Weights of a small GPT-style language model, trained from scratch on English Wikipedia: tied embeddings.
Each number is 128 + 24 x the weight over its row's rms, rounded and kept within 0 to 255. Layers, rows and columns count from 0. The size above them is the row's rms in percent of the matrix's.

# layer 4 MLP up, 512x192, rms 0.0756, rows 150-184, columns 64-127
size [ 96 100 100  95 107 105 102 104 100  99 102  97 103 104  95 100  83 105 100 101  98 102  94 103  98  92  96 109 103  93  93 106  96  97 102]
[[124 140 122 132 144 145 125 145 153 108  80 126  96 112 131 116 130 161 124 128 116 174 127 140 110 148 164 124 142 147 138 120 109 106 136 154 123  92 159 120  75 142 116 165  81  95 117  88 101 157 129 137 130 126 138 160  90 106 128 179  87 139 128 104]
 [107 132 145 130 116 140 134 138 121 134 152  74 115 108 138 146 160 128 131 125 105 132 124  92 140 153 131  88 143 110 101 139 139 109 160 152  85 127 168 122 171  69 188 141 158 104 139 105 131 119 143 139 137 159 145 159 113 134 150 132 156  85 193 158]
 [ 77 112  99 131 151 139 133 120 113 157 135  89 137 139 111 147 129 152 151 142 116 101  93 152 129 106 112 114 155 145 152 157 160 143 115 157 127  91 101 142 145 105 132 139 116 137 125 132 129  83 115 122 201 148 119 118 149 141 144 147  99 163 146 117]
 [123 149 127 119 163 113 138 157 131 108 149 126 113 151 147 149 115 136 120  94 163 160 128 134 163 137 101 150 124 134 152  99 109  91 178 131  98 146 144 117 144 157 128 128 138 154 170 170 114 129 110 102 119 113 134 148 120 138 116 106  91 130 127 125]
 [128 121 174 156 113 138 130  94 150 116 131 170 129 142 108 120  84 127 131 120 117 107  99 106 124 135 127 134 114 121 146 139 152  70 161 145 125 111 136 127 174  88 105 152 109 143 133 114 142 125 125 179 111 120 139 104  92 102  83  92 131 112 137  73]
 [108  95 189 128 159 120 155 133 138 119 158 104 136  37 117 101 138 102 141 132 136 123 147 135 139 140 132 148 112 128 117 132 115  88 134  96 136 102  74 149  84 139 121 132 111 126 101 119 129 130 102 124 137 138 108 133 171 152 125 153 126 106  90 139]
 [104 149 135 143 118 127  73 133 174  86  97 145 188 148 135  76  97 129 147 118 118 143 121 139 131 142 146 126 146 135 151 182  92 145 142 166 139 105 109 112 109  83 113 137 161 155 140 145 118 112 116 132 151 124 141 121 138 122 118  82 133 121 158  94]
 [145 129  69 167 168 129 144 105 129 104 152 117 109 135 148 132 143 148 112 130 118  99 127 168 191 120 100 116 128 114  42  83 100 128 106 108 192 133 138 145 153 147 121  90 141 140 100 121 127 159 123 101 114 140 133 149  85 151 105 107 104 102 128 125]
 [129 108 128 162 126 157 142  96 128 123 107 136 155 145 135 121 132  98 143 116 153 127  88 144 190 149 168  89 145 146 132 109 113 104 143 129 149 149 170 103 102 107  96 134 140  80  91  99 188 141 146 103 130 132  97 130 134 146 140 141 118 145 161 145]
 [156 120 145 143 151 119 128 129 112  97 129 142 129  95 117 163 141 136 151 112 106 151 128 114 135  99 136 134 129 116 166 127 118 135 119  99 162 122 132  83 123 130 144 104 138 147 138 149 130 117  91 138 104 107 173 123  76 141 159  84 104 143 120 132]
 [132 107  99 109 138 136 168 134  97  85 121 142  69 151  98  97 132 131  92  83  79 131 161  72 125 130  90 147  94  94 152 146  92 160 108 110  99 117 140 123  73 140 140 129 118 147 161 105 153 124 153 138 131 151 155 143 147 124 129 179 142 161 116 131]
 [152 141  95 104 143 127 113 129 101 131 118 149 117 112 156 111 119  93 142 124 136 171 161 142 117 127 153 114 114  89 178 156 111  89 122 164 139 132 153 133 172 105 181  98 149 141  92 169 134 171  97 135 127 138 123 148  82  75 117 150 146 156 113 117]
 [151 136 100 118 146 170 146 141 123 150 101 120  90 142 112 122 125 140 118 129 121 109 120 106 114 121 112 113 129 146  99 122  70  91 145 175 120 130 108 172 148 158 116  99 154 144 149 157 142 138 128 144 141  85 164  92 131 114  99 117 138 126 138 110]
 [144 103 119 133 158  99 146 143 127 105 185 134 101 149 156 125 149 107 119  96 126 148 164 116 139 140  73 123  82 159  89  96 120 128 134  77 113 107 113  96 149 151 164 104 174 146 118 121 156 159 138 112 128 152 134 151 129 109 159 171 115 115 120 126]
 [113 138 119 110 144 177 122 146  82 129 131 103 152 142 115 136 158 152 119 102 111 110 127 113 113 145 148 128 117  79 120 125 157 119 116 160 120 126 177 135 147 120 109 140 151 159 153 142 131 143 117  97  61 176  81 138 104 119 146 119 116 125 102 118]
 [150 168 113 114 170 129 134 128 128 144 128 129 169 119 131 118 128 163 178 104 165  87 109 108 147 160 141 157 123  92 128 103 115 132  95 139 124 121 124 141 105  99 134 112 120  95 134 134 140 140 122 164 118 119 110 156  90 102 144 117 148 141 138  88]
 [137 146 135 155  99 132  89 134 109 155 154  92 133 151 131 145 101  95  97 141 155  90 110 147 134 109 106 123 155  79 126  95 132 150 136 103 117 143  94 125 115  94 118 136 117 123 122  99 168 149 113 133 149 125 113 145 106 111 136 149 124 125 109 112]
 [131 137  54 141 107 145 142 117 121 154 145  83 139 144 111 129 108 114 108 137 105 100 111 103 117 142 136 150 183 141 126  94 128 147 135 143 129 120 102  91 119 135 127 154 142 108 106  87 140 132 116 119 120 162 132 109 128 135 151 100 119 150 147 168]
 [146 127 157 133 136 112 123 137 108  85 128 149 158 177  71 138 154  99  99 157  67  82 120 108 159 134 135 119 105 170 116 124 119 115 124 125 158 131 117  88 100 108  95 167 183 136 153  72 153 175 100 148 132 108 103 149 150 138 140 135 124 129 159 115]
 [126 152  97  89 145 166 150 139 141 116 175 149 116 153 136 117 148 117 129  98 105 181 125 101 129 125 146 139 148  83 105 108 116 135  96  80  76 115  65 141 144  92 145 152 110 140 135 127 132 137 155 111 118 129 115 151 162 123 144 108 116 114 102 125]
 [136 138  90 174 127 103 119 155  98 113 125 116 133 118 167 157 134 122 130 119 134 116 100 115  99 101  93 116 128 128  72 145 128 135 160 121 100 111 114 150 140 125 107 111 114 111 168 138 125 117 119 108 134 160 188 132 169 119 162 148 127 142 155 137]
 [122  84 106 117 136 121 144 143 199 145 114 124 141 118  90 137  66 110  85 100 151 127 127 164 110 105 146 147 159 162 130 139 147 122 158 105 128 143 111 142 125 109 119 142 150 100 122  71 192 126 104 123 183 146 106 100 151 107 131 128 125 166 116 108]
 [148 105 151 110 140 107 107 154 164 143 129 133 115 140 133 162 128 153 152 106 124 145 109 149  65 174 124 121 108 110 133  74 126 147 124 158 167 155 166 131 137  96 121 147 118 166 127 123 116 100  66 146 132 156 112 163 133 129  79 138 104 114 143 134]
 [ 94  98 119 110 123 116 104 116 139 117 104 120 126 172 136  70 124 127 149 100 108 139 162 177 149 127 147 126  96 158 127 112 159 181 133 139 108 129 154 171 121 126 109 141 129 114 159  98 114 134 107 101 161 115 147 130 108  82 129 121  76  97 105 101]
 [151 159 120 148  92 135 111  94  98 138 100 131 150  73 125 121 130 122 116 123 126 146 139 129 119 112 135 134 143 147 147 112 114 130 110  92 139 107 112 124 106 194 144 148  70 137 101 131 123  89 160 110 112 132 129  72  77 154 137 109 107 107 144  71]
 [147 136 121  97 141 123 131 161 159 101 124 106 137 166 115 118 107 125  81 129 132 128 146 105 126 168 132 120  97 128 136  85 158  89 162 146 130 173 138 109 178 106 106 150 178 129 142 137  95 143 113  96 104  77 139 129  99  86 118 143 119 125 105 120]
 [120 164 137 112 127 152 120 145 101 130 126 142 159 127 133 146 127 112  89 136  99 145 125 128 109 124 108  98 111 104 116 142 148 139 119  99  92 137 127 123 149 139  77 116 146 120 115 110 121  85 144 111 120 133 112 127 152 119 143 103 122 147 112 165]
 [111 167 145 130 110 146  85  97  93  90 101 130 107 118 121 146 124  83 135 136 102 143  73 163  93 131 119 110 121 115 118 149 135 173 127  89  91 165 121 134 119 139  97 129  52  90 114 191 115 141 135 142 147 144 143 101 150 140 129 143 145 112 137 141]
 [137  94 178 136  87 129 122  78 166 104 100 118 173 157 136 115 155 155 146  91  77 106 115 127 127  91 116 141 117 171 128  79 168 146 114  95 118 111 107 108 162 133 113 102 161 144 152 120 137 146  98 135 143 121 105 135 159 120 143 137 134 123 138 129]
 [164 112 129 174  97 109 138 126  98 137 130 111  99  92 122 150 113 112 115 152 156 166  97 162 139 112 164 129 102  88 143 129 116 167 141 132 123 143 112 101 105 157 138 102 131 124 134 104 157 109 138 151 114 119 103 112 152 126 153  93  96 136 111 137]
 [125 115 159 154 114  78 149 142 113 145 137 115 133 123 182  96 115 126 146 147 111 143 132  90 165 115 159 119 114 162 164 124 138 124 122 137 118 117 104  70 159 146 145 110 129 121 135  79 132 129 133 164 161  65 130 156 130 107 109 132 152 124 139  99]
 [126 119 109 158 128  76 127 133 104 124 120 138 109 115  57 130 171 111 166 120 121 150 160 165 155 112 123 123 124 136 132 122 107  99 143 108 133  87 131 128 125 181 121 114  78 120 125 128 104  87 122 135 120 151 118 138 133  86 121 123 103 153 106 128]
 [119  98 162 118 132 100 115 134 112 140  91 150 132 118 145 161 176 115 119  96 122 134 118 132 104 144 127 108 112 130 174 143  76 131 181 151 115  91 142 121  93 112 124  88  92 159 109 136 122 130 132 146 130 121 107 140 151 114 146  97 145 132 145  86]
 [109 117 127 124 177 154 147 167 113 126 130 139  95 151 129 118 120 135 140 122 157 137 109 172  77 139  70 140 117 126 108 117 105 113 137 157 134  94 152  88 173 143 145 101 134 129 122 123 122 103 129 183 132 170 106 120 117 157 109 144 119 139 166 124]
 [109  99 129 148 106 119 104 170 120 157  78 147  79 170 151 142 153 123 122 141 132 124 114 115 140 134  54 100 108 153  90 132 122 120 114 107 130 122 178 145 153 104  78 174 141 105 128 132  94 113 131 166 148 120 128 138 120 127 150 101 151 125  56 135]]
# layer 4 MLP down (transposed), 512x192, rms 0.0733, rows 150-184, columns 64-127
size [102 105 100  95 107  87 107 100 101 103 102 103 106 103 102  96  79 105 107  99  96 102  97 102 100  96  97 102 105  97  93  97  97  98 101]
[[122  89 139 136 119 128 154 128 143 128 124 119 140 142 112 124 121 132 110 135 166  95  86 156 109 139 150 118 147 128  79 132 122  89 187 123 117 135 120 142 209 112 110 158 144 164 143 121 104 102 125 110 102 128 137 158 168 118 112 156 107 115 133 159]
 [146 157 143 133 132  90 114 121 164 101 111 106 117 138 155 113 112 128 126 107 135 158 168 150 154 116  99  99 143 110 120 146 144 189 136 143 112 107 128 131 126 120 148 128 121 127 124 175 162  45 125 117 127 162 156 114 121  80 113 136 111 114 143 122]
 [136 128 119  84 108 107 147 135 138 152 130 113  97 115 141 131 136 125  92 114 122 142 105 121 131 193 129 141 130 133 152  84 148 100 144 156 107 151 120 128 160 126 149 102 127 125 152 139  78 144 140 125 138 118 125 122 106  85  91 129 135 110 154 134]
 [119 149 106 123 154 106  92 146 102 130 113 154 116 123 143 151 151 114 126 106 101 167 147 134 120  94 143 101 102 149  99 110 102 153 172 132 101 165 116 115  80 156  97 122 133 146 113 114 157  67 145  91  87 133 163 116 144 154 175 108 143 150 144 100]
 [ 93 128 140 142 166 116 141 122 114 158 130 155  99 107 123 105 131 146 101 134 165 115 128 123  73 135 122 147 122 164 149  73 129 161 126 126 131 124 156 143 152 147 141 125 113 147 117 127 145 122  76 104 131 125 143  87 138 147 144 162 129 191 116 189]
 [160  85 103 158  89 155  86 125 108 193 121 160  99 155 171 138 117 120 156 118 121  98  90 162  83 177 133 117 132 146 111 131 146 129 120  80 163 116 105 103 116 126 163  75 126 118 133 147 130 156 140 167 127 153 131 183 135 132 117 129 147 112 136 100]
 [124 138 124 161 141 109 133 138 120 137 109  96 146 134 141 123 147 134 134 123 158 127 164  78 143  81 114  84 107 177 140 107 150 145 152 105 125 118 121 118 120  88 156 105 122 159 104 180 105  90  70 128 116  98 139 108 105 136 122 130 136 122 132 147]
 [117 174 124 151  85 152 171 111  98 114 101 127 152 153 140 128 165 150 132 135  98 118 104 166 142 121  93 151 102 121 120 136  88 121 161 142 150 115 101 120 115 123 136 134 116  98  94 149 142 124 128 106  97 103 121 127 149 131 142 124 113 106 149 117]
 [137 125 134 175 126  93 100 120 120 144 103  88 154 114 118 143 136 100 110 104 154  57 143 111 106 100 132 115 101 107 127 130 167 125 122 127  96  79 115  61 102 160 165 166 100 155 100 110 121 126 111 111 127 117  94 134 117 125 121 107 121 132 119 142]
 [103 159 112 138 147 121 163 125  96 131 120 123  99 173 118 118 114 177 101 199 114 148 135 144 114  96 146 147 132 109 161 127 123 138  69 114 102  99 130 112 120 158 151 160 113 120 161 141 141 192 153 145 113 117 152 164 120 102 145 146 158 174 112  77]
 [ 89 104  99 124  91 125 163 136 124 107 142 115 122 133 134 156 123 134  84 155 144 133 148 108 155 113 137 156  87 109 119 130 165 141 137 125 145 114 148 144 182 155 141 124 127 101 131 105 121 173  94 126 139 109 129 117 168 155  75 142 115 117 142 116]
 [164 141 130 167 146 146 141 121 132  85 118 130 176 130  87 121 142 133 169 125 120  85 135 127 121 140 131 141 151 151 107 181 152 137 147 125 127 117 168 150 152 198 144 128 126 119 149 106 120 109 143 129 171 134  92 145 123  86 198 133 136 142 116 141]
 [114 131  89 117 138 144 138 136 146 119 166 161 138 169 175 132  96 106  65 131 148 121 108 137 174 188 144 127 161 145 143 108 124 137 141 160 139 150 100 145 132 168 107 144 142 106 149 127 131 155 126 186 126 104 147  88 116  89 120 133 122 115  90 126]
 [117 103  93 144 109 157 134 117  80 168 151 107 111 108 126 153 167 129  95 136 132  87 138 123 127 110 136 128 134 100  70 134 135 133 126 126  85 146 117 125 132 120 110 125 115 119  92 115 160 127 105 122 168 133 118 104 129  53 135 115 149  98  95 141]
 [112 141 144 142 103 171 130 163 141 105 105 114  82 135 106  82  83 113 104 139  94 143 117 112 116 123 134 145 130 129 126 120 150 163 174 121 137 119 102 148 112 186 110 102 154 144 119 179 129  98 114  70 146 154 109 135 126 204 147 110 101 133  97  92]
 [162 147 132 131 131 128 110 126 104 140  96 123 153  96 116 121 114 113 145 119 150 125 123 110 145 122 118 166  95 153  94 180 107 121 107 140 162 119 120 122 123 124 107 126 123 147  75  99 148 108 120  65 141 132 153  64 112 145 140 121 105 125 113 174]
 [131 135 117 133 127 112 126 118 115 177 123 113 133 161 117 120 176 136 191  96 118 140 140 148 133  84 154 106  84 142 149 155 164  84 161 125 120 131 142 121 143 124 142 140 115 109 107 128 130  98 119 134 126 116 155 100 142 113 145 115  87 130 150 134]
 [123 124 119 105 133 118 142 129 105 132 145 122 123 115 119 144 116 138 150 188 149 145 153 126  98 138 115 112  96 177 105  90 136 160 131 144 131 138 147 135 119 135  89 108 166 118 132 117 107 102  96 105 168 128 147 116 129 118 102 120 119 145 152 146]
 [153 114 152 119 162 139 142 117 141 165 130 119 159 113 107 136 136 179 139  86 116 128  97 137 113 104 121 125 116 154 104 168 134 122 102 146 167 132 134 173  96 150 168 134 125 169 113 142 148 131 165 176  92 111  79 190 115 121 103 129 148 159 114 148]
 [111 172 156 139 124 105 100 141 120 145 142 136 129 133 172 147 102 165 150  82 143 125 168 127 120 165 139 146 146  97 124 105 141 153 145 145 131 121 141  83 103 128 139 141 105 167  97 163 119 125  76 135 122 127 110 123 143 148  84 126 106  92 145 122]
 [118 130  94  75 125 127 163 161 108 154 118 144 132 131 112 125 180 119 180  94 135 105 126 115 120 140 113 149 146 115 155 123 123 146 114 122 140 134 115 116 130 150 146  89 119 168 131 117 128 167 133  96 141  98 123 136 123 134 122  90 129 138  98  70]
 [ 61 138 109 142 159 102 115 182  94 143 178 157 138 106 117 123 123 133 157 160  98 175 137 144 161 128 137 153 121 136 107 118 103  72 140 122 140 133  97 106  99 120  81 120 134 149 116 107 170  82 111 147 104 161 111 119 195 159 137  93 131 150 133 119]
 [169 138 112 119 129 139 148 129 138 126 131  85 162  90 146 147 170  87 140 107 132 134 122 142 172 144 102 124 157 134 122 109  93 122 127 137 120 120 110 136  98 134 139 123  85 148 136 143 132  77 118 111 118 129 102 139 114 130 101 124 187 117 133 115]
 [117 120 117 133 168  83 127 136 133 139  96 116 120 158  77  86 123 162 196 129  97 165 143 106 116 193 123 119 112 131 137 146 131 162  99 106 141 140 171 159 172 147 115 111 141 161  95  89 175 209 129 121 123 165 111 142 100 107 125 133 136 121 153 133]
 [148 112 129 174 152 134 138  99 141 127 117 132 148 132 131 141 125 136 162 116 132 127 178 128 143 136 106 123 137 134 131 124 134 153 124  78 118 137 115 131 126 164 157 148 168 127 164 143  90  78 138 124 113 103 132 125 117  99 121 122 121 101 132 145]
 [142 117 136  81 111 137 103 147 140 115 140  84 163 124  93 123 114 155 125 134 120 140 141 120  98  88 137 112  98 143 143 108 163 149 177 127 126 145 127 130 142  85 101 126 157 132 128 144 119  97 133 122 149  98 165 157  84 118 166 123 113 124 112  72]
 [137 134 132 145 169 131 122 142 118 152  68  92  71 120 126 120 117 134 101 171 114  94 132  98 115 182 135 134 106 133 143 143 131 126  64 127 118  85 153 130 120  66 132 119 102 124 119 170 153 127 183 103 107  81 133 135 110 114 108 140 145 157 154 191]
 [120 153 139 146 154 113 124  87 147 149 131 122 130 109 139 172 119 137 103 157 116 167 145 110  84  68 136 127 128 162 136 113 104 168 124  93 150 127 101 135  96 148  95 108 129  99 168 132 127 107 166  86 144 141 178 121 139 125 155 160 131 114  83 165]
 [155 159 124  90 138 103 115 134 129 116 168 114 133 133  85 120 128 150 173 121 122 158  75 107  86 133 114 118 150 132 148 151 136 163  77 106 130 122 127 130 180 159  82 146  65 131 146 150 116 128 168 146 144 136 123 143 140  86 152 108 116 118 123  92]
 [109 139  89 143 159 141 117 115 111 126 132 131 125 102 136 157 142 131 122 138 127 152 148 144  90 137 145 123 104 119 108 178 155 126 108  99 123 100 120  87  97 103 114 119 118 113 183 127 127 129 166  89 115 146 121 124 112 150 175 122 162 117 129  79]
 [128 168 123 149  76 129 105 162 114 116 101 107 160 108 138 121 107 133 140 141 171 105 155  97 114 143 134 106 108 140 158 136 168 155 214 104 140 125 106 121 100 162 146 121 165 117 131  94 166  96  98 147 123 169  71  93 123 142 154 156  86 111 159 103]
 [149 103  78 154 122 129 133  95 176 175 154 153 136 162 106 125 167 104 135 112 117 148 100 141 138 145 114 147 131 125 126 183 110 169 135  95  88 101 128 122 168 113 148  82 134 146  94 131 121 168 140 133 102 115 128 117 163 131  95  73 157 119 175 115]
 [154 136 125 150  99  80 120 124 142 159 112 144 118 147 103  98 136 120  99 156 125 126  88  93 122  86 152 101 145 104  92 108 122 183  78 100  89 131 153 126 123 121 127  98 136 110 101 151 121  77 167 157 110 133 149 117 136  82 107 103 153 134 115 121]
 [116 147 136 100 176 113 134 111 110 118 125 126 164 181 122 131 148 121 110 108 202 113 160 138 102 106 147 127 144 134  95 157 124 149  78  90 151 155 140 141  87 111  97 133 137 160 165 112 156 123 169 162 138 116  83 156 102 121 123 111 111 135  96 127]
 [124 115  96 159 115 169 159 156  92 111 123 125 118 129 130 129 140 126 102 145 134 163 131 126 131 138 163 113 151 145 135 110 123 114 111 124 121 111 175 130 157  89 114 144  93  86 118 133 129  95  96  92 139  96 134 110  89 145 162 106 150 103 114 153]]
# layer 4 MLP gate, 512x192, rms 0.0873, rows 151-185, columns 64-127
size [104 101 103 113  96 104 102 104 103 103 106  96 109 100 103  71 110 107  99  87  96  95 101 103  78  90 104 101  94  91  99  95  93 101 108]
[[129  95 150 118 119 118 121 111 151 161 123 171 142 106  75 126 132 112 138 145 147 146 129 146 102  79 133 143 104 131 124 153 142 126 119 141 129 108 131 142 101 131 139 112 150 159 106  96  68 110 133 128 106 132 137 112 105 136 141  96 129 127 124 110]
 [128 149 164 160 133 163 133 126 146 106 125 177 101 116 133 162 147 129 147 115 139 160  99  89 107 144 151  97 142 129 112 130 123  58 133 130 174 135 139  98 123 139 151 128 115 115  92 134 119 106 125 160 109 125 112 104  51 114  90 101  83 138 152 115]
 [123 106 133 122 114 131 113 181 149 122 211 104 118 146 114 155 165 148 178 136 132 138  93 146 138  97 123  97  95 132 138 143 141 137 157 153 115  86 114 136 105 146 149 124  89 148 126 132 136 123 162 122 142 139 133  89 184 170 130 129 119 123 135 118]
 [141 129  98 123 129 162 153 120 117 130 143 169  95 159  97 148 110 136 144 162 107 165  98 118 136 104 113 104 114 121 137 114 103 124 146 146 138 152 101 103 111 133 127  98 113 132 166 112 124 104 112 120  89 151 119 104 152  85 112 127  85 111 155 134]
 [107 161 171  94 166 145 130  92 135 147 130 125 174 106 158 140 122 160 108 153 165 122 102 109 154 143 172 138 136 123 125 119 119 123 133 116 170 131 128 121 139 154 137 177 128 127  68  88 104 125 138 121  85 130 145 149 136 127 129 118 103 107  96 172]
 [132 112 121 132 135 149 117 133 153 136 131 124 151 146 105 151 140 156 120 136 114 166 123 105 116  96 132 112 101 101 118 158 127 113 131 112 150 163 134 118  84 137 148 124  77 122  76 171 133 117 155 113 160 114 123 136  87 149 150 128 126 137 154 115]
 [121 135 108 128 113 156 138 122 160 125 124 155 119 151 153 154 133 108 132 126 124 127  98 125  87 104  90 120 118 148 136 103 110 105 152 149 156  99 128 151 151 101 132 145 145 146 145 124 106  92  71 166 104  94 143  79 119 126 120 139 135  86 155 155]
 [146 122  74 109 152 144 156 138 147 102 117 102 138 147 106  71 150 135 107 182 140 140 117  98 123 137 128  92  94 130 134 137 160 113 172 105 112 156 122 172 148 102 122 174 166 144 153 166 139 129 133 146 134 145 147 127 141 152  96 153 127 113  92 128]
 [116 182 143 139 159 133 105 119 122 142 134 120 108 132  75 138  77 103 129  88 144 154 140 140 124  73 130 150  98  83 120 141 150 124 146 125 161 120  85 105 136 115 146 131 121 127 150  92 114  91 153 129 102 141 164  63 147 124 144  98  91 173 113 126]
 [107 109 110  95  99 173  95 111 133 107 164  77 136 148 105 126 101 102 103 151  70 124 160 135 159 133 133 128 142 135 138 133 149 129 172 147 147  97 151 127 117 125 143 147  74 148 127 153 134 127 149 143 156 170 166  97 139 140 143 123 124 149  98 142]
 [ 89 117 131 108 145 145 130 131 158 144 132 150 137 130  95 106 138 173 130 126 135 156 138 122 122 126 124 118 136 140  97 146 120 105 179 128 149 156 118  86 133 137 102 120 124 128 122  89 110 122 142 136 104 154 115 159  98 122 109 123 151 125 115  93]
 [124 129 118 165 127 127 154 124  96 131 142 119  96  47 119 185 113 137 191  80 108 162 114 134 140 137  91 120 116  94 180 173 136  91 134 125 166 119 104 110 102 139 179 145  98 148 109 143  92 107 146 143 130 119 127 125 144 131 119 155 134 153  94 139]
 [114 149 122 100 143 117 159 104 156 162 166 109 168 118 158 119 144 119 131 157 106  93  91 153 103 121 132 131 127 142 113  89 107 141 173  78 162 159 117 148 110 140  72 137 148 115 124 157 128 118 110 126 119 133 126 112 138 178 127 137 172 149 104 135]
 [ 97 109 123 126 145 158 135 114 139 159 130 135 138  74 120 125 119 144 119 108 133 133 118 114  69 128 143 132 141 109 126  98 138 114 142 134 127 135 107 113 108 128 105 184 132 164 124 115  89 129 124 149 126 147 119 110  92 106 146 129 128  95 153 105]
 [146 129 110 100 177 152 138 104 108 129 141 129 135 134 134 122 144 136 125  91  77 103 135 141 128 143 157  94 132 147 145  80 148 120 124  96 152 128 172 171 127 152 122  96 178  96 109 139 160 113 114 137 118  98 127 134 122 114 132 146 118 138 165 121]
 [120 102 121 145 130 131 143 144  89 115 131 201 107 100 140 139 145 138 129 106  85 108 137 110 148 126 103 152 134 157 136 145  74 110 113 144 128 117 158 160 121 167  62 135 163 141 164 146 106 140 107  88 105 132 111  89 147 161 100  81 138 145 165  87]
 [133 156 128 135 148 117 149 160  97 138 137 131  89 114 108 140 126 142 138 129 131 202 124 107  96 105 119 114 154 109 110 127 113  94 155 163 134 154 115 163 124 125 132 130 120 153 138 121 116  78 152 137 142 186 163 102 141 116 146 119 116 109 118 112]
 [ 88 166 109 109 178 139 157 144 140 142 181 136 160 152  83 129 108 161 157  86 161 126 164 142 122  88 114 102 120 133 124 102 145 103 132 125 140 134 134 146 123 135 125 166 125 106  55 116 148 125 126 116 136 177 119 108 172 139 127 104 126 165 134 138]
 [ 80 134 144 151 127 157 103 166  83 141 135 133 131 136 134 118 134 142  90 128 122 154 130  98 115 135 131 157 126  94 131 115 156 113 140 125 151 134 118  88 112  98 161 101 113 153 154 152 120 113 131 142  92 151 148  88 139 138 161  76 139 151 130 143]
 [157 129 165 154 130  74 134 170 164 146 127 131 156 183 105 103 108 115 122 118 102 116 112 126 125 132 119 122 110 113 129 126 137 123 159  92 122 137 123  84 145 136 106 143 143 176 108 120 127 139 126  99 143  97 155 157 166 133 121 106 134 140 103  97]
 [114 166 105 138 117  87  98 152 122 111 143 118  96 115 134 128 116 116 124 113 138 135 117 101 136 101 166  87 112 135 111 117  94 106 155 130 117 120 131  60 116 110 127 141 150 138 166 119 121  47 121 182 108 135 122 108 118 163 149 103 121 129 127 143]
 [125 101 126 125 131 140 173 135 140 128 132 113 172  92 115 158 149 151 125 138  95 121 151 106 154  84 144 135 127 141 125 114 148  87 126 115 140 157 122 130 112 144 124 146 105 140  79 100 160  90 134  90 122 117  96 143 133 114 117 120 103 179 130 117]
 [ 70 154  80 119 116 161 126 115 120 140 148 100 120  76 114 101 147 132 146 153 129 114 125 110  86 116 112 138 109 156 115  98 131 118 148 188  78 150 150 126 128 121 134 118 124 111 141 137 126 150 134 131 106 105 175 116 103 139 151 170 132  87 139 166]
 [126 107 131 124 136 124 157 135 125 117 137 149 139 120 141 113 116 145 119 125 137 117 133 136 121  96 142  71 138 132 110 105 133  90 128  65 112 163 109 153  98 125 157 135 128 131 160 173  89  82 156 112  89  87 141 129 122 122 130 131 143 162 174 136]
 [ 75 126 129 125 169 151 142 133 136 167 153 138 151 123 108 107 122 159 144 102 154 164 103 138 119 117 126 101 120 130 139 130 164 122 126  88 128 119 144 122  82 114 144 121  97 118 117 153 125  96 183 166 137 161 138 102 119 112 135 156 111 138 100 146]
 [151 153 123  80 109 156  99 117 118  99  98 107 128  88 130 119 100 130 114 144  89 134 153 150 105 149 187 107 131 165 175  89 110 108 146 108 161 140 150 131  98 132 134 186 130 127  87 138 168 137 105 114 123  85  92 101  84 139 112 106  94 174 135 154]
 [126 160 122 109 139 128 132 146 131 124 133 126 128 136 119 127 113 133  99  95 144 116 168 125 138 139 134 146 119 173 152 127  99 125 141 117 157 144 124 162  54 112 177 122 127 149 159 109 128 115 118 128 163 134 170 103 143 165 186 163 112 160  88 129]
 [118 138 109 123 156 145 126 135 164 140 131 135 150 132 120 128 112 123 133 149 101 131 124  94 121 125 135  83 135 123 133  87 110 131 177 145 122 161 150  63 116 109 100 142 132 187 117 150 162 103 133 162  86 142 137 129 123 158 159  75 158 153  90 144]
 [130  86  89 116 115 124 147 149 142 141 141 135 181 144 105 127 120 112 104 143 141 144 154 153  93 139 170 101  56 109 154 160 182  78 113 140 126 135  99 133 111  94 127  99 129 106 129 134 155 125 113 121 136 132 111  88  95 113 151 107 138 150 134 105]
 [103 164 121 100 155 119 102 172 158 114 148 155  95 118 114 127 123 134 168 133 122 128 133 141 127 106 119 118 101 164  65 152 110 136 125 122 124 134 136  88 159 103 115  84 121 141 138 104 106 117 117 173 105 126 133 140 107 153 140 143 116 136 122 156]
 [115 146 113 107 172 132 154 127 144 179 156 129 155 113  83 131 151 134 109 164 138 143 165 134 115 133 127 117 149 115 109 140 121 128 124 142 128 150 143 105 160 124 128 111 133 118 133 154 115 136 181 129 133 144 137 110  54 119 164 135 106 125  80 170]
 [ 93 133 130 126 166 117 115 161 185 125 156 109 131 124 157  97 145 105 132 149  99 136 137 136 138 101 133 117 138 102 138 133 122  78 147 175 180 117 124 142 137 131 132  83 124 161 144 130 168 123 106 144 158 127 116  97  84 129  98 142  83 129 135 118]
 [129 183  97  97 112  98 153 139 148 125 152 122 121  54 127 135 133 102 135 106 109 116 126 107 140 152 162 107 122 144 131 103 154 138  96 140 143 127 132  95 144 153 154 146 147  98 135 113 142 112 132 169  76 118 105 124 154 137 112 180 118 123  93 160]
 [133 143  80 128 122 142 117 156 132 116 117 142 173 143 141 118 156 115 143 110 136 133  80 127  87 123 129 102  68 135 128 163 152 131 121 146 158 117 145  68 162 116 158 126 129 124  63 105  87 118 185 186 159 121 189 137 100 107 122 102 124  98 109 107]
 [110  78  99 129 194  98 178 141 119 115 121 157 151 125 133 155 128 149 141 145 116 143 142  73 136 108 125  68 135 143 154 125 157 102 113 117 155 106  95 136  92 147 126 116 133 134 114 160 149 100 134 113 120 123 158  96 165 127 131 136 118  98  85 137]]